From a checkpoint of a small transformer trained on Wikipedia.
Training: a variant of Adam for these matrices, 84M tokens, 5615 steps.
Each number is 128 + 32 x the weight over its row's rms, rounded and kept within 0 to 255. Layers, rows and columns count from 0. Numbers have three digits each. The size before them is the row's rms in percent of the matrix's.

# down: layer 4 MLP down (transposed), 256x96, rms 0.108, rows 146-191, columns 0-95
# gate: layer 4 MLP gate, 256x96, rms 0.087, rows 147-192, columns 0-95
# up: layer 4 MLP up, 256x96, rms 0.0737, rows 147-192, columns 0-95
down146 092:084096149140169127165144130102106154106139102192154126178086118141190203115148121197089137167145137137079143112151119138123176145101110099119151101105118134112184171112167182197158122178119139125135061107160072120110133159135151138117148190089177145106157165108121144087118179142106145066
gate147 110:076141165154108085140156174106125137109151121049149093031088077138151075150149154136128077089136131151129096128147135132128162164127134119172163095181111110127151083102154075137080162117162168134094176125117171084102102091088125087088087120116161150190102153100131095122097141116092163156
up147 108:108137195139072089147102112203050101086179105107151131108123125121107069108094071154172103072120131141147138139116154115114134135151129173072077172135136165057162137077096159153164148154146130130104109133107101108141155115185116169100101116130137115181086184154123103148106147150133064122
down147 108:169064116121170164145100142145137149111129185078158091173100158107118153195111149180101119084116156079180128160117126121126116066105099065122092122131109119163140156182132201138118146142123167100121089137061157136133100137066153147163192119145152136142129207097083150108129145116147153157
gate148 098:113104138111116064105191133155153093128105140114065149077118111145117107094075133171059134123044135106147119110066102107119183168108101148185129100158119130143148114145112132144107144096156140151117145117095083159140159108089126135079160196105046160130171143119121115096127195113075089137
up148 093:131131161166151027117099109141122141101122170149137115119152157112102081109111165170117152196138088176153140120113148138131120169090104072153129133090162184101072179108125144070148132089154095159151140114107099143123121188125114153093051154107115081128141137142175131083187088146168111180
down148 093:117127145103088181117066088088134130129109197079194133150073133139197097101153148164144141047069169096126176124118138165159127118101130116102146108176142117084060115130104164141057078125120124090165124158168117136131151092147147175179113129171069103114125095137119129107128110121122109129
gate149 083:114152202117092099157153185148139144155162077108172136148069138158136099098143125118165090172170122077083087115155092140098119122130114111158124082129172159154150114098120138127067151105156173121069113138093116116111087084172105121055134090092126149184120165116172171156122081092105142068
up149 091:040122143179143118146127154063101120137177103106156122115111174165109105098177072111171152158193120093115083159140133105117112105082112156147116152150126120118118162144120133140164094215069106144140138100044111141132132183154138129118128072132160123130098127098124136126052066107153084122
down149 097:117101133119127128160056153109152107218153093116123086167124148121153191157124144124160086157106136123145162164118197135136108009101152144147178170088112188158139096164079178132169167115107129161169155116125099104077136109099113118119156158116131129164132140156128135157089136127091087151
gate150 102:133110093157128089125096182130159145193131118171176186036097149129106153171175152135129089138146189137123189109150153109149175165163097177122123185159120124062128146154190143082134152153188161125122153097089135052113126104100121126154083144131125120132112097094140140102094135092119135139
up150 103:114131117085151144059111149141157117136126146144152140161157150125180131167109159173141078101121123059096155099086123101105130126094113175076140122153122159059142170121090093120129173118139085134098106130178093149160098104144151161139168138152124080130215053122197155119138170118155051118
down150 105:163113101160112100117132112143096095105144165110133079080105103101136126145172071156125129210096093155110161164151141110088078033117163066130173042130145120143117080143124135059153107126154094159125119094127128146160109148112185108116146100111133108104128167123072156171132159092079126095
gate151 105:103175170149146085166202166139174128174128106094188143139179160175057164109126157110160115139119126092187154121129135115121138151149129110110107116180173170166115168057162091166117175103198179154115112135089114101119061139083091126158128159094135121121159136168127130110132104170121116123
up151 099:113087107138120097096099090117139156107184109128132076143131051095130124116152110130107143048177107145091117134131105130150165127134101172165152139113143143098122121109169152059154160133127208160116138065090081164205154109185123155094105104097112140130116145104108115080117198073132086157
down151 096:133179094179170079135123164089081173163162144163132143092141165111091082099182083138095135131127062093114100100146151124192148188114125132187148119127140143110115170102128135111089099105159125123165076107087110115149110080183105129141141131128139191109107164174147128075153100177123182184
gate152 106:102127120154143119144178174137150163144088127078060110103120158123171131066099175145136159095173163122165168107133057133147130164112172139144159165140157112133165089125162172153136147116122116095087163094100161170167151124132087076215160152149138131092180174170130162166090086114142104163
up152 102:118127122150107148164082133082104104127169145127150077101152063147138167098110150104164151083136099157108134122153171079142144137044099158176073085118095136117167077120132139160077128139153202171094162088139154141072109137105166154148151170110096112169073135136119116097064106123132146067
down152 103:116192173118145077125131136089129153056083134173081159161121124146155115099122108103115133113176097145147101138160146133182116151116169154133111121157209084109196174150127065136078095110204101131120097157111099146176115194123149161105138088174128114106134141140103093129115092111147130195
gate153 096:147119095136161177130168094120076136120081207189117141081145100145137128138106135131172221181093159148148177098101145140144162137133089103097142106122100102155173070084106148121121152085155142150094101171104179110159162084113086129142130101108208167139111126094109129147124135090120091077
up153 097:154043074155147153090147093133161167116136099175146142123179126149166121152132188107172103165169146104108151123137179199147142133091095137146107106164141097134186111169121091134153122136113101124139079158126042124119135077162116061136080119144138174151180065114125129130089110094105115094
down153 098:164172139086170097117204101108143141121145169146171159120118077169150139073104131043084099101123059122124113140174125176135141198129140199115132081120179091125119100105109096161123171167125120132156106123109089109166162088072124060148143135137105109102135154103170137103131078124117118144
gate154 097:157128076169154081112156144124088118086177085118174155173082096153120158112083106154142142135117174052145186103132120113128171124135092162106128160164151137092131129144115189125091122109125182149181205142131158170132121081150095148133126142137110035077177132158151112102121178122095139138
up154 105:220101126127046110185148139098117148187158187169178147097099091097158103086185119112160179101089132135116165175157125116095125152102123094137127147083110114118140171120151087124108099117126124159146121132135116103075114142093085182084086121165116150156141099144149092153130175115194156167
down154 107:108153162130177099135135084094081144183162236135084083163129174107099096143107148116121117125103114089133130180140177128093154219123160064110115171163132155134157117140137130148133119154078140179132103111108161150157108132164111135105135119171118123153101201129171133135150148191110136070
gate155 108:042132128094119114126145159153144156087120072186070136123097123163136109119106139121128102083082094151162121082113189116085144138156116118104121093128182138179177086140109113131100086090172090099133133132124210055146103099069078101133128119149184124156161136100123138078122093145138153168
up155 101:134129056059093103071072157060112167104145116157112192137078109132096162122176092104120146116073130123158119098076131130154119118069109125086119123138152179159141121156133157137101188175121127155127103171132162130132166167159096165147121133118107096075198089114183158137147154151131113165
down155 098:040204149126183067145154177084105140139130129120127112151145095169123173096126125093167159115080073096126059157171191139162138106123137151164132139107148117136175060105107172142206099127107120188099096124136129165119161086123122144119143105096106138173135122127118102129126148184141151159
gate156 111:106189114102103152097116100131077135185124126092080114122141110106129144129065159122136083114112098086121144105088074142110171163165140158043152145141191112161210146162130141151118097139130093134087105157161124157158076086195138112099165092080186146140145185143155139131115145102105103099
up156 103:106171103091112140132135092046116128137134195058117118125124088189101197135165115123112132135128132146140103180079120069163105100168090136151119164107081164122092115170117175104104187172082160123174117097158118102140145110123111112185105118155148098114135108137125136073176195132109120187
down156 101:148119133140110081116178188126164148153130165131108135104111167099193084163165142122096150159097084185151213077146103119134127076091144089137113104112138102095122062119102143125140142136150146102114175140118126145124153102107084156112159107152068088104064121075149117117168112179097063067
gate157 086:083027133084157122123124162092076164143125160103097142092078146132111183129137143120124116200124111148169148076127110138157149112154106119125145125141181178144157161136079029167091143144101179165141117138155110135150065095141108107119132088151108113121150106141184134067166153165149105118
up157 099:159137117104141119134147109122156197099146119085106150091097123129131159160119127062092134071105078158140204072123067113149133125088119106121150159106159158101110122145107134146097180157164135107175022133144147164181128110109095177092110109129152088143117092148072128087062152131127178133
down157 097:124149143114143140125129154114084090067124124090159130135124147105129166024106137129075189077154122089103138134116119121108122166106160152162109128130103132126056146133102153127083090182113197112105134133158119112156122087123086163168085159114029151133135192075193142164125135109114131107
gate158 096:172147124119119095054152108113095161170047151125112089091123115174075183085169114137140152177119105145124108179125151100083092148167136140141096140136127076150099052154154165116167120082152105146175114079108197099157142114163076155148104144120144142129110172101160111113186120148134084132
up158 100:122117095141125153118077107113056148112132150136139113137086172063142190177152090109032113111114150138170095094136154099162126161110105218132121076138103101145120081174132102142145140101143180098143138096091065125106117122124151122117120123103115131088117131076193043113139134163106140116
down158 102:157085129098164142152102183142102155098120071090123165137094158174199130061150121129103126096101159146152150179105153132130138097123103109151136148109085122106129129095069064123125154085121185102117130130139151103160111212154120187133190150107074151126153096126136065093120163160077085103
gate159 112:116145102049104101131187099088165127129128107123105111133173098148121153063103159123166084156045161111122129118170135151163192151129068077113155090121169090143159133081105124148126152086163071152128106130143148134154139111080137118121210061098115140100168150164130162095145121092120091121
up159 102:131067106057119082161115155078083098133116109133127071054163102064095190113083126130125120076111132157108077096206123152168156149146115137117163150147094086098097079081128116093154176119159138143134086112135133112099171154080118138088175116087126155104130128165156117138121147111157122077
down159 100:165092119066148098151061070081128100142102078112109131112124150135071157097087131162119050117108118135165136094183170167165144158098186120216123173159152148117104134096158109110090143169101147159182122126138122119135193167146130133113138149089109132153115154157174129161091137103155129075
gate160 099:151102143083119122112139118181107175105185102155070124167131123123136098138171132191198133132094145075169111129134095173100123141121148075156159155148180184169101103055108148122143111107126139115077122092113136057086107109156124148086141108140179132120156119095102067114165127157086069174
up160 102:174086115113150174071156129123072086156136138174155131149122101129119138102140174085188091122138137165109123111228157124135102115100106163172199133121083135151151152107133132136167153126093169108092151085116159145092181168118143149152107077061167166124137123145132099156151164146107132044
down160 100:150123142149066061105111139151132113081142057149110137163129156109123098089134106143174165158102112142171163159097154191141135125049121183099134169125125142106081112132094179153110106108182124123085111116190097066164182145123179143133082114174161112108162128107116124128108124152097197163
gate161 104:094068108146128120116163089126074076146135166111129181145151127105117099137132149134109095144103062114127112130084139096217163139127104139165116101145129089198185074126159129140089100064099130184160139166080159154141083062155123128112112158083126141081095161114149155144162127160076159108
up161 098:081111078140175152091127122080179157114138101138173118140182135199158137158195122120135080111145167162110093150126114104117175140094135174192115187194107146082150073130134109089128125171114176114109107076104136136146148121160099054143150131128170109149159171115094125115140144175071107125
down161 099:172148101115140168130129142175122158121123117107126147123081125193179110121114154088153096077096176134128138100137083105073196165143102124196124055130132139133143139130086150193113128199096140157122147123156106095163138130026065121108139148146129127130090147147160118104082157173110142179
gate162 117:094121078145146146137153128129187091183148071161084154102143088085097113133151166110114057146071126166117066096139100080126193153140107175155183115175149116123117115082114090125132111108159165115065147107097173111090092124160110123118164108100096135162131124126094124134076085066162110087
up162 110:116136087154113103061143105135183091147189187126135103091165103137102124121093142144109126139123099087142131176150133153169170160066072085168175117172145142083104133150111087163124172109118121121125123086162108114080149077121123199145098158095070149121102119142212193138115122089126129155
down162 106:166083118156065123139188079103111116175098074155091150094161143163090148132082141150126121175133144153128097071145103143165122144169148173157141103120160125150106172134112073081149158149132132152138105111111116138134124099049092129097180157067176117114129146211069103106090143090174113142
gate163 102:121126169081075141143154173185148139169096124140099125133103081116132116095115189127213169171116126104077093067196143104169143157174163108170135137156173147147097135091146139169125094149117147189153161085154120128133184148127096121130149147130150111080132125112118110078127062085075147100
up163 101:151117091103114086104164170161134107120112107109118067147152190142160111181165109154140154163174193124120090160056067064095141135185137133090103108156140145166128209104161143163150121173108157147101085143143091135166103141148149109126096102166131121087204130130164129131146135137081088142
down163 100:121182166125137097117098112163109118166098083128162100134097132163097122095120146143131171202125091134103087126121121132149130186090161136152104121126130159182181139075111158152124083113143127223109157151188137147143176148141151070147152162162116145104205124111183142125083190174120152090
gate164 106:102152146047099119147172160104088107136166165116166119080105046116152132126160129111142097132126117157121115183182149091179137156125114085133125103158132142143152139085166156169113088095110060150192173122128072122113118106127128133058121155051104097106131157128189111134143149137186083123
up164 114:134106115178113123158116085113133108104054208168145133161175155108114109105097170205082165153076175143105168139111130140176141114145109071117143142128131141134094141129132163133144123158184164081096097065078109104148118139136113150184168105139063123142135162166062115173098118143087106126
down164 106:103119127095110121139105090151151143141158102084169119213101109085071165134143103116148191144141162185115087080097061117143126204143081139104073141151132110166139174070114171190193121090175149116128099101143121106126074113160106122151114150149114117104164122119125108175124178098153129108
gate165 097:133107152159182190071168168156111191146081171164124207138149159084123096146110123087115159157092112102124115137107075126107159152130106140111197109158141067154137156071157173146104148108115097129097152135167163107076105122140079122111109098145160182155129146190121107143064133116152090119
up165 094:128136137142115144188076103140200069147150107137137097138114102155103145130112164201127106112096131173170172150130120123136119133150140091101084210127100143129084114150135080171116087162198086108180116121113174104202114177145162097130152133138065100109165092118135127074145106133120179159
down165 096:111128106176098134159098109152092127098146164097117109110165105137107153123148086131159086038137167099110171095172139097099085070128104143154133100106173151095138085189094166151133102170168111146181097177145115129091127110167125113073173066092119111079124078146156097108189133094163107108
gate166 095:086172086122129116164157133168141101151104109134124212148074136141117133155098139174123149144132111116076125103108093108173173153170133174134179158169126072118099166097156095116117034112122117138125118174119181159113161085116135107122128163125170128150120195188209121136118125097113148069
up166 096:139149100112076171074183115150127194119155118110133188157137103142174118169120092096125131166059049070160149116114130169090144160131148077153178117120142151157198171131133200104105107143090125157129116132198120144081154106122116139156131125165120114138121130089115214130144106134131124160
down166 097:163210119103103172134178168133071081118147070130113142150086097135153133185144091113107148172127125118138120150145115127117111077172110146072160112088069063123139118128140193123139119119106125112157159174168120098126113052133135110150136076072142137090169161049117122077106166124112114137
gate167 093:179139091074132113147140133172092169131049142151137169077081094143117095158076143150162106097126145113076098134137083068104143127147114098109182198136090139168142133150126192104119082150111124131146101127125158098110127152151116149127138029187109084071130187138148090132116152115136150116
up167 093:140108091137137141149114151180157091145185181094116140091147145124102124098148187107156159161106107109160199163151144166161146147013138143149067079112136140171125132120158135174113162127157141112145093176119115146111130123126134109169090202045149113121191157144116123109128151114100086124
down167 094:122123169140109114094065113158116082156190130147087129187118114117163174087083140108141175162171174135122055115086110144101143149112101070076153075129154144124111149099125139121083125114183097114118150125138159144168111121146146109146173082129159133113138123102093159100055070108043100091
gate168 105:127118156129115127130176097059071131144101138122143151132113112081150148069076170174132181135146111106127178148106151091180156183099066115160120160136077105121105158123074152090136119129116179169148117174105119148094122145122108166128109125140145127021154122148202155108129187114107107168
up168 105:059102030120125148100130136134160165131091099103133133188095173147099117118094115140137124132184163116148107133103146093133172117123127115071145112136154118115151127161129162073132122092106131103055139094106151154157132114052122190176159076124186158136094160163101068125097107085153182146
down168 104:104143140142127135151174094060095101101143127085114120127145108097131101096160163111124101201176171155168072129146153129145093157125130080103177183124180101113161111148170071112086171116089160130124070141076121136139141133152090102141082141134131089157132219175159095058099115132123111108
gate169 106:170085124118106139132094174099121177137122159160053124129182056123085147122128204112135127137104154164101083132167136144130134153184124133164164186145126120119153102104125112197124166130125116160085191128168162122143106132119099120138230131119132135169162120162159089110079092094121158076
up169 097:123133160165149181119128151134148104108141095115187154081143154085113084109172180099160167064109093147157172146131144133120117132139117100073097169139111130142142088163131131144131090115137135075114130124071175190052118074147113144170061149103227111148154123121105122188131175141126132126
down169 096:119116146101144105131150164116120160157143172084148188146149156117124162130145127177133168182152136127070144146176048127134166225135134130104109116176137125152154127135152128169122093117139144122100108125123136093153109054169058107166082123131093197119145124092196109200139123129110152178
gate170 102:115078104171124149146157130159133131137177160112165112131119154110117149057124180135153132173078188090132100131087125101147202174125097119124193140155136131125141136160162156149072088133120113091171146096124073147225123098173137167085128127138127168160155173136129120149161155121136204083
up170 090:142159127127101192087139141144139106125128068150147152118158093117148111160104091101092057070106103129103084091115062117153139108137107118129145090104149086092173175165133148137108211185125149102098115092144199122117150128161099067113141092161162076104143136165154123087167056147109130104
down170 089:133057151122098111141091124135143129181192121123153148156129109081101134084146121178134166152122141121154133125146167151112176146146086171071115096145121114126159110120121076187107129190178130127167094160076104123229138113149143155150184148153116141115172142112064150145143140033122135147
gate171 109:131140104128116107092130104155093164089118138062067115074135083132104156089043157111054079120137119184119101112138099114169130148185122053146135143120133115141127090104106185150133090112107123151167162097111150175133134094176121084145195122107134122143167162196166105149164153169140127118
up171 100:105125136106152127044123027104022098103136141103143110113121128099107106137121138105121110159137146126088126084140157122162122148150072169172137130164075143085154082146135108114161186143109167102118152111209070098143144097102080104133075118133125129164173122149150120145124118166080117094
down171 104:130131081119091109128114185125102123129128131109100160138213111098082122149140178160089109181086155142124117103143149108077188153146157108100122149102114138131120112162101095098129161118077096139142168099110122150179136197125131170144118137124183108141124139133203163213153080105042162093
gate172 105:138069091107160111147134112123105125144152111157095177129180130093123135075097165127150139087143163142130070087143124126184157169151139142174132172144150123116098062067171140161108167085152156149125050125117131156142124164121133155131076078111102098115176152137069096065088077079128101173
up172 104:219107151136103132095140158070106159096087176127132096099089111178120115150109094126146090188134157111123107192074139090096131114111150160140092115102080093181132132135112134094157167104104088127130080140175111068131078122135123181127136118160102104057087072161105173128143123176119164132
down172 102:101070162092117123138123140136061090191110157131149163129157206148174182079113075114157128158157105086118117136091153138127080085090099099110139174079128121126085085124102175132076071209117137189135132090097112150159158145119087119153126139124149130112090162128131113085107149167083135126
gate173 080:151077139151070094067133146105107196130171132079102143116120147101140098111116152210168140158148088106141130147116121127138163145157047114147134182173110121119143131143197131076154097128091181121121157073135176114123089071116146138128142091145116077084161126170107151075119155133185100157
up173 090:126125145099220165166207129145188128142124101144092143083141100095102175103100183131130125141118133136134169124142154099170177122155096134113132119133094114187111107118111167176140099177129083182175134088099164123165132169142076123090186144058106138099160136115132168164096120086105079128
down173 098:081080138129104098110143152112166154170142112097133115111190123111115118137131146136174120203160113060102164113130105167098170255149076146138144131102103118137112107137171169127137128154134140161141194140120162169136105064122161129160159074079154118099125128183109118104150121103156095163
gate174 103:149116159136095127099120098099150098160160167180157193095170090132122122129188130084141161086076107155109177127153153142164164180196112168133143122184090134085083106106129129143104192115165119143114119150110137061131117061133084050139124114088128156141134115156206148127089129143109113118
up174 106:090098168115147104140163134121156117110103124110103080077080146174146120111148139174158122146162046152133201201119113128060132137136125124171139127148155119123136099117112134076110140159137147110094107157120128067049113121119130113126097116083145114069167148164083203050151131164157108154
down174 105:174127115091142096105154149106139109061143173120129154130162123088101173218154143094124105118163155164072129100061077120135154170168132133162140141133123081139132089099066095130135151114129104137114171155125131090144115141167215132124084125152096132151114051125172105113186121137185095093
gate175 114:147163129175138103197149118088099181111128127109090135179129118134154115076115120155145156137085191139136172167097112092179161145097098105192095134128110074115140085090179147148089102109131080146169066147104134121176120084143137150133185123126116022122133145100073126107135170131139111158
up175 111:213095172141111127129108142090069137121154160164114129126114103128150134062160125207117156147132115165122139145154135047155116145111133190072119103133086045092116180081149156129142161108165123133163171124163111125054104143111129173145141098142100095087157135135154175154106102158092123151
down175 104:081109090107142069114101186119160123116125167108109202138115135117112144147133111128137154213081080151076150083146097164104135142132183154115144176126113123141082126164163155118162147151078118118167096158112146133163142160123114184093142096121101058129139029160113100163120163111176117092
gate176 104:098161161136137147129105127111145088103184128166107150117151078139144149081132211168164070131077105171146088120175144130112153177130121103149162164151083062185162081098106110157141117126162167124073176179124117103069103142165055118120139068141125175116100108113126129114106100120141123171
up176 097:096156110121133172145035144119151096130148098160061176141080146176069103123145129080106042186160133130126070147114117145138105139165149154089089103156135147117110111097141082137148170102135168117110149148159081067121138138132141137156086136115093170163113100150152132205121129061099136124
down176 102:147166072166134118136152144114082106197168097119120144095133113078069058193172114103116080139108095130178148116138103156159121151173141173142107106114129145103135073140056104117128157161100131116105185126155091073129148102146098096133112141106170164084086048153156125148109142080134113163
gate177 098:139094161194113058198178146093135127096148088099119156132122098077112109153082140194110122129119118116127124181145128136112178171152115167146125165115105169104136100136152184111096175111104107113122098093073154103146153135149177159101155198110156036118145143153094149071094111112152125109
up177 104:111116161119106165142186145153132096149088144148092137131104065087138128103124138131130070137207089062129151172091148144144131106154106096143099199100128171097127145086143134136098156146169055139117159103124081117108103181054144143136142130086161157168107079159100118094101102075103189130
down177 101:178104109115109092173113140140147059115124162145139208140172187104072164075119088074132190140164104123125148069142169116099068124179104153083125184110132133124158141094166120125165120148116113142129083114095114155113101163199119129125141108088117148130144049169110136126144152129111095077
gate178 075:117172139120163124150141071178167165121158198101081174109107103134080119104090139140094097074147121111097130134175117119102125134165108086196170103158113091150142111128163104123134149147126137191142188113136126077070101092123137100100115122186092078094160132150128036084123155108106098166
up178 087:145163106082158126137114086178104180133136162132104142125068130128135065131051092119139120086150115128116135143143099148137091116114185078118061098112051074158134110183132075115144171187093173148131157140162113118084125138134154152146096156189131145137136149112143111138163203161088166095
down178 094:111136108062117137083107152059125119187098146088128112145119131128147164131096107125101151176085141063129128124119109156089136051104173187060089137116143119121115156184163094098145143152075108166176137161184106081153233124131140178107122134145109136117122124102151161125144114153160154120
gate179 100:082116072187082139122124120106107159168191142146176130121225127151123127076207230108107155158128185179182147125124096166131169165134085101110178118170133139129136083155167103158130128110106139134125193132120145101167141119126144147159162132161162160119158156109123132120144134138135140135
up179 098:095084163119168112158141065080156095153151078105144134147158106159105118140147144083091123092146106101109169121135132167078145135073166068153180076113126162154186149123171140086135124089113123143175154085093120180143144183150133141123148142170128157054066128124087138167120105165066094128
down179 097:118151121100094112104132077131141076203139071118140155114165086175134122106103101102126121171184158108169088136115127140124110131178111099103178108120121127067107160196145141068168133188205139105104078131116150177132171126161116178142119137149144152108116200090109117111154141202134138110
gate180 100:126120146103132172123172142127177122115194125117133118092094092191123145116145139115214194136102176127093137163158135110186111154132112111119071152132103143162109102109197192079133122162135100084198194124065139056170128113127119140131159084143183107138136157139119118111111098136150147136
up180 099:100151149041101087110155123139102131075144102114078140150128099129075104172130132161083081134114147114149107094227129174071084098164099133145137098088150115121055111100117159102107054101110192134139127131118114142128137124205102112131131166179176086129126128113151139120152173129123142102
down180 104:153079141125114138105133081156130077129105126126121098132165117084148135133079164200123138117083161151110135137154144158046071181147165151190094129124138120148130118125154140107144113181069108147089131130124176153123101098082126102096119146153118079155094100054171105229130091113124087095
gate181 113:117142120139069167130192141101114144112112129165148106148090113096099189114129106171039110157048123126171106115128066119110156148145129076125162173152109133179162184123166107121090113159129132144124151166033168161157138120107104147080111170111126076104169150130133121105088131134138157179
up181 107:138124108139132153183074128157137123150184126112114083146094080164137167130147117156149112148163097115152132082165146160175141116038059121163103146101097103187144141132135090077101102045143093118070113090155143146098179113139152162183151117120134165145061122072101108173127101115120144119
down181 106:161067126142105105140104134162107111182113145141086115076139131131202156119122125153107112118164142152136229163122097157108111171137175097132106177139144126142157064086091114115167127095088127128117109167112150168097074129154112099154152157110114066167100221129119144177068096161114121133
gate182 101:106140139109104098102120166110160164162061148074059112129117053099154100192183175147052119120139135206158077117101124112125170149128120084133183135164141099154151099120093151135149129138097146139106145151093149091142101106160118161153119156125113153085138110160165176187154081117125169165
up182 101:122163057168079121108127115183162149081115138153115129163135051151127118126100154122123166230128156173063188152113136132164127102135138125100080147135116128138102120126074131106139102117111074147132116208191143112094116081137130158142145112082113114073151137116187101161150156159155155101
down182 101:149118185163152079151067165093138191109136110120114098132110127130092158102109169115138136151098173126120153172120082107113121189156189163153143148113150104113150164142150187162118120076147121156127106167128108187088076138117162051128070152107139094159204134078152105137175164108170131110
gate183 112:093148090080111117107177139077183095168152090127148149102106132077157160145063158152158125099130131122113120171154109089112207152114088121122171135175164111113135174127112157144176141134144162137131106100150133093126174087164150212103159111132180092098156161172133153096121094108155045100
up183 102:172126136164129083117109162121124105142107126160141152144178203120147173114080091113116150158191121165080109076122092188107106137152155129117165115175207157103155167096089107191135143104130135114091141163140149085169154059148142075112138147122171069154149113133148105111130045140117105135
down183 104:109147102111109129074164112085137126154161067124088084144193199131153159197075138124172132169106102095062147120090105110090157162132171145149081060150108123150123198104126160112191129105144114139145146086087140117185206126139172127132148105143118112142086126149122100124143144114136091122
gate184 095:091140126149084095050119172164151109145149064093126178145148099084126177116184147132095102157145064111184151129200124124150147151065135151082141091133151147103168135123181119184105098086121080171113127107126089148122096098139101107148147120123182155119152128139108133102082108195144073117
up184 105:141135193133139158139124160144078080124140108140159194096208186117097168186138120107112190141139103149074135140094107097113157102132126112101162177167161152074136155146102143150154139115106108175077107164134095120186104085136106038124131102086113098096136106141149125176107077128103151157
down184 099:133163117120116127091086089110176108169168216129141187071137138078103139137139095104123187076132094105080108095142106107071121084128100107073116159145145120145094123200121113122091112103141101146080077109149102150144095128134118060152091135131158116106101107125109115142119134069129076211
gate185 102:126173101134146127163146130170173120088213097169145128155143115177131136136153221178136146122070155145159174137157153134136211172113126098152189111183140127143138107114166133158140084102158152176157171153128141139127067089111112135155127113108166119129131162120117079051125118090156096133
up185 097:098165113063190148128124098170147161107158132196146150199106109146169073126136126109123167130101162073157163145133099115112166129124127089108139091133169130160158093126189095129169153084101141137198130134171094133148165130147166133130122140168127080088104085122078125039126118105101078163
down185 094:094126142168109127104116172149107173225085138114111084175118140179167120149093190095103141181151166088125182145124096118113149121077128125169085129109157157087110153174123059100136134072120146121101153078123125190074119101128192109153126134103114135063134171107097120164154129128151120145
gate186 092:079162160167162171134181113100162185116090149149110107124080147153084135136078122158083150155108132125140130101080175166138127145121049109128115108126147051157160123140148082119089115120131079130123206161112163124112075098126153072124136119117123166135168119158147098228078099140137130125
up186 100:138150095173126136116191175078179184132142112149145140071143099146121173124123128179093130145160158121126144120112172176172119122135098124093091158100106096111175120159112118164039136216116142158155141145127124192190074103101185140130115096104083119143139158126150096144060145141108151146
down186 097:166140102130119132135108068117133123062083164144129096094147134073164123156116112145145155132147143136093120157167092131174168186131081094097178055141163140136063136154105102139119133158142137158177065170120103107133152130079219124201128167173093160113099084122112135111080142112117138092
gate187 096:134152109137101139100095076110130115148080121092139119112142148121011150097109090162135107129113093107136105130085098084163106116155106134099106128124161115165220107177057134123152145060154139101126141161139174045147135134181088100095155070097127116140103183177134137133148113135132106111
up187 096:044080150145166184165140130171138119147170125128103135054192141165135095123151158066172103172116119135092135087110192111140166153130168064161108144135173146160075113126145125164090125130138153125138116150161128174181126164136092095199165164147115099121168115077124127154114147114143155105
down187 095:193106092112075140148135124143187134162138169188118132128162104126051118171106094073151161149087123139157186190143102112185133123135114119192132095102150088168134124173127143147129096093190179152107085105119156092122102170121136101139105146159135135090117171204184116127123101118097123155
gate188 099:078130114147058135063117176105189157097131071113114141070064137156073082065117164117177146136147116100107060111131107147112112212159105154148142124156154179080090100128156104113084149156137122138089125079100121153150106118132094190141142134126136143131132089129136099084105136115175132095
up188 107:139064151110115118138159143106122125167173118144168078159142137121183144087116188078113179092088139147181062193130161081132190139105126126078120157147075128119154131175162108126175127197133128127117102096114129143127171122099119176139131108119189047134171181117128145129088118161106139105
down188 111:097126092106143155179171174152132156129114096084135166172161154163090194148106165077116128135121151169117105181108130125117133255081144136107165163149160149147142148167132127126129119109099155111145194112171120131119119192119076180121092070105186112119158117145145108120128144149145113161
gate189 101:057102078102114133162132163069108121077192080098131139143120134056129133115141173096148151080089117110137084175144123185169158168142153146125157119185167160139126164095091183072098097090120153122079141109111131126182146136123131129111164179121157100149153156181123123118183117107097081159
up189 110:102180142216115124197168094176119053116130124159134088142178117096131101113123119236166116132111144134116144163133172105096150145157203119141180140107178147104146118123124160140165112090142089107081119144110129159149137128141150090136096125102129139137179184148095129178108105174148085119
down189 108:097093084127153158118162156107083114092176142108067105120153083118131120099140148137054060113143183136100123162098173145127141247136107141150133194123118136068169108173140103129090116136116106138133120133169124132119118105139081079157106109147101112140104178093201134146109092153168166132
gate190 102:133152166181129165186164148103162120131113178104149127121145151136178152057107174111108107210147132071161153133163094102174132113119040036144103160110132150124122103088158126148085094090139117121134091136093121092133081156105137146109190137143128070115158119129152125110078097094122168123
up190 101:131116140110083045179161138080135115148108109099093177127129177146131148100150118161098109138166137093152083145099149117088149130061202171134103141112115111121130165149128155122057134102178168198142148082143125088117113146043108084114123147217084127135112131150115160123089146118105122143
down190 103:176103084144140134132191070140058089097161165136134131085150141111074130103088193124121164104095115143103146138139126103098165159152088185138147107107079131175071100160067131186163119163137169157173094143126158130087148140167109087166111124113158101183079122129169161164087120145135146101
gate191 090:136130138111177188152162110163086078154152143146121173127095202137130130131163145143124175197123151128171162152169152100124119144130136088106176174159100139116116103167133083132193110207153116160141144153084102087095117127124062151108140091144163137090110153127113019145127169131137144103
up191 102:111129103136113105162145152058105125161122123056091130073165129060123120123149152102086104050125093094112168104138160182133148120117159113122115141069155143143126126064110127100106171093121141143141051144170166138119168159107133139130177186100100124107133105125074160084170162161079112187
down191 092:132116133143178132174112124217126153115143111113142150185146167115151176198104162116163099122132131139144148097130154115133095162079133094128118040128093170127158093111136155141082144140101126161070192058186110088129142109123129129168081092157079133087149160091139138117095130142112181077
gate192 099:166156148097140099115123143116127147130142141099081181059065095150143128127046175108166089136159150170128106139127122074091152149160107132131179162144148121100150104089089133174160061129127133213109141135158117109120099126074161151123206115115117108132137120131049106096096095137118064112
up192 093:145134086177123160170150129098138142116107157149119089143148086142133080064141087152130140141154144180118139159146124120136122133178121090116102217119125113133102106142109143135100086125090095088211160095164185140172185155095103143106173099157177055111163137156163070134112176099144166168